config.yaml
rope_fraction: 1.0
qk_norm: true
lr: 0.00717
grad_clip: 2.0
final_lr_fraction: 0.1
batch_tokens: 131072
Each number is 128 + 32 x the weight over its row's rms, rounded and kept within 0 to 255. Layers, rows and columns count from 0. The size above them is the row's rms in percent of the matrix's.

# layer 3 MLP gate, 1152x576, rms 0.0619, rows 1063-1083, columns 448-511
size [ 97  97 100  98  95  94 104  99 104  99 103 107 102  99  96  95 100  97  95  92  95]
[[171 148 162 100  81 150 138  98 169 185  87  69 126 109 146 145 122 168  85  90 130 117 132 167 172 132  94 106 139 189 108 175 183 106 128  88  60 132 139 112 160 123 125 174  57 128 124 100 146 145 154 107 128 117 116 156 136 140 126 126 116 131  57 127]
 [ 82 124 181  82 201  92  38 114  96 166 119  82 155 177 140  92  82 112  66  82 168 106  97 137 130 113  98 128 167 115 161 131 109  97 157 104 136 157 141 179 136  77  80  87  92 193 120 133 107 128 133  76  83 208 183 107 105 124  94 103 149 119 180 107]
 [152 161 147 140 102 102 146  56 101 109  79 108 106 156 106 119 175 112 140 138 105 158 153 150 142 142 126 158  94 135 179 109  99 143 156 151  96 109 185 186 117 111 103 109 129 116 157  97  72 130  77 142 126 180 125 135  88  99 186  91 157 111  94 150]
 [153 160 199 157 114 181 148 131  78  91 136 128 134 141  83 114 135  93 161 178 144 123 104  69  55 118 122 102 186 137 118 139 100 105 175  81 104 139 124 120 123 181 112 169  62 137  74  92  77 115 139 121 127  89  84 116  89 163  90  89 103 129  83 184]
 [ 99 156  30 160  95 145 190 113 163 150 145 145 141 150 149 138 156 117 113 155 155 101  82 132 179 169 110  94 140 123 134 162 147 187 156 132  90 117 105 164 154 153  96 130 121  99 159 107 115 142 138 137 131 120 100 117 122  84 165 110  80 203 169 185]
 [ 75 103 147 102 139  94  98 180 176 154 150  90 108 166 109 187  69 152 152 102 111 156  83 112 134 128 116 182 150 128 193 199 129 118 135 164 134 179 142  88  83 146 125 161 123 190 178 112 119 113 180  41 120 149 195 142  95 105  76 119 158 104  94 147]
 [ 93 185 101 120 151 103 159 178  90  75 135 153 105  60 124 119  95 141  74 158 119 101  92 144 104 111 151 156  92 139 106 115  82 179 112  78 155 135  96 131 171 119 153  79 128 101  91 167 111 156 100 100 149 144 102 121 131  65 108  86 140 108 137 201]
 [126 138 107 112 115 128 144 131 121 129 116  89 116 142 155 118  99  68 114 102 134 163  71 100 130 114  86 143 103 188 141 138  99 171  89 169 133 116 139 107 107  77 106 129 112 156 115  96  99 175 146 117 173  75 108 141 144 136  91  73 140 159  79 142]
 [114 114 130 114 141 105 154 184  84 127 117 146  56  63  62 167 133 150 179 159 117 147 123 110  67  86 182 167 115 104 138 112 119 168 104 112 116  85 126 148 112 136 122 115 104 129 135 105 137 123 118 163 113 164  50 157 125  83 134 133 124 106 100  78]
 [151 168 104 172 186 106 150 133  48  97 116 120 157  95 153  88 150 129  64 157 139  85 119  92 109 148 145  68  99 134  95 169  87 144  92 154 120  91 115 105 111  60 176 198 157 161  78 127 158 183 139 105  85 114  91 106 109 110 116  98 107 122 156  67]
 [151 129 151 149  94 136 153 149 176 128 127 146 168 110 187  97  97 158  50  89 162 163 124 106 120 116 128 127 130 163 142 108 161 136  91 130 130  84 140 145 159  99  90 115 112 127 122 111 123 172 124 107 146 178 125 142 169  90 144 134 164 145 149  90]
 [151 125 138 134  97 118 100 123 152 137  71 120  59 138  79 135 142 159 139 157 148 110 111 109 104 160 119 145  78 134 112 139  69 115 180 102 150 114 120  99  58  45  83 168  81 112 125 142 136 135 158 157  88 117 178 187  81 150 151 141 130 176 131 142]
 [180 197 103 130 129 113 155 168  93 168 119 107 146 142 107  83  54 163 113 101 153 178 117  80  67 100 135 108 110 181 155 150 123 104 132 143 137 123 107 115 150 132 136 182 131 138 102 122 149 116 165 163 161 156 131 181 103 153 178 114 118  78 155 163]
 [173  98 169 151 184 137 100 143 164 123 123 158 116 207 129 170  78 133 118 124 170 166 121 120 143 136 140  75  76 144 147 102  76 120 122 149 131 104 137 112 132 120 102 100 144  83 111 108 130 104 118  91  98 131 143 136 111  83 137 162 124 101 110  85]
 [ 97 174 100  96 158 117 126 146 153 189  65 129 163 141 101 127  99 133 137 185  77  98 155  89 106 110 164 146 182 164 128 161  96 127 159 144 139  86  70 105 120  69 103 129 138 144 154 102 133 111 140 108 128 144  91 151 125 102 100 129 171 214 114 113]
 [137 163 136 140 130 113 116  69 109 138 167  80  49 118 166 109  90 110  82 172 108 150 185 125 130 104  83 137 144 167 123 132  77 159 111 181 172  96 117 106 168  92 146 194 137 126 144  71 157 154 122 162  70 174 131  90 134 140 152 115 128 116  92 131]
 [ 43  76  73 124  83 122 135 133 144 108 155 125 141 133 120  44  89  80 151 130 173 113 138 105 155 147  80  96  27 165 180  93 116 125 112 145 120 134 177  74 139 160 170 152 110 150 101  80 170 181 110 139  59 132 134 175 131 176 125 129 155 153  91 150]
 [142 154  84 155  99 144 141 135 128 142 119  97 158 196  70  91 167 136 143 144 148 147 137 168 152 111 147  67 133 160 126 144 138 108 121 120  71 146  88 164  82  79  81 160 147  98 112 154 134 109 137 203 132 136 157 103 109 125 115  87 102 109 126 142]
 [146  89  94  77 130 137 143 104  77 185 106  90 151 130 188 206  90 127 160 133  58 151 159 108 137 156 154 104 127 109 108 162 135 123 140  92 137 200 154 146 127 105 114 123 141 115 102 147 142 125 152 135 118  87 137 107 184 145 153 210 107 136 106 162]
 [119 106 197 129 194 140 103 143 108 179 168 135 127 176  90 109  97 144  81 104 139 131 123  49 104 159 197 166 116 129 200 167 153 135  86 181 121 171 144 111 124 150 133 116  99 129 109 120  97 139  92 139  62 125 129 101 123 205 170 112 126 142  86 121]
 [146 106 134 123 119  75 190 141 115  91  92 172 157  44 149 171 181  61 139 164 174 101 128  88 103 118 105 168  93 174 150 130 122 127 122 140 139 107 121  91 206 152  94 142 131 121  85 141  76  99 148 146 169 155  89 164 119 187 156 135 102 132 148 193]]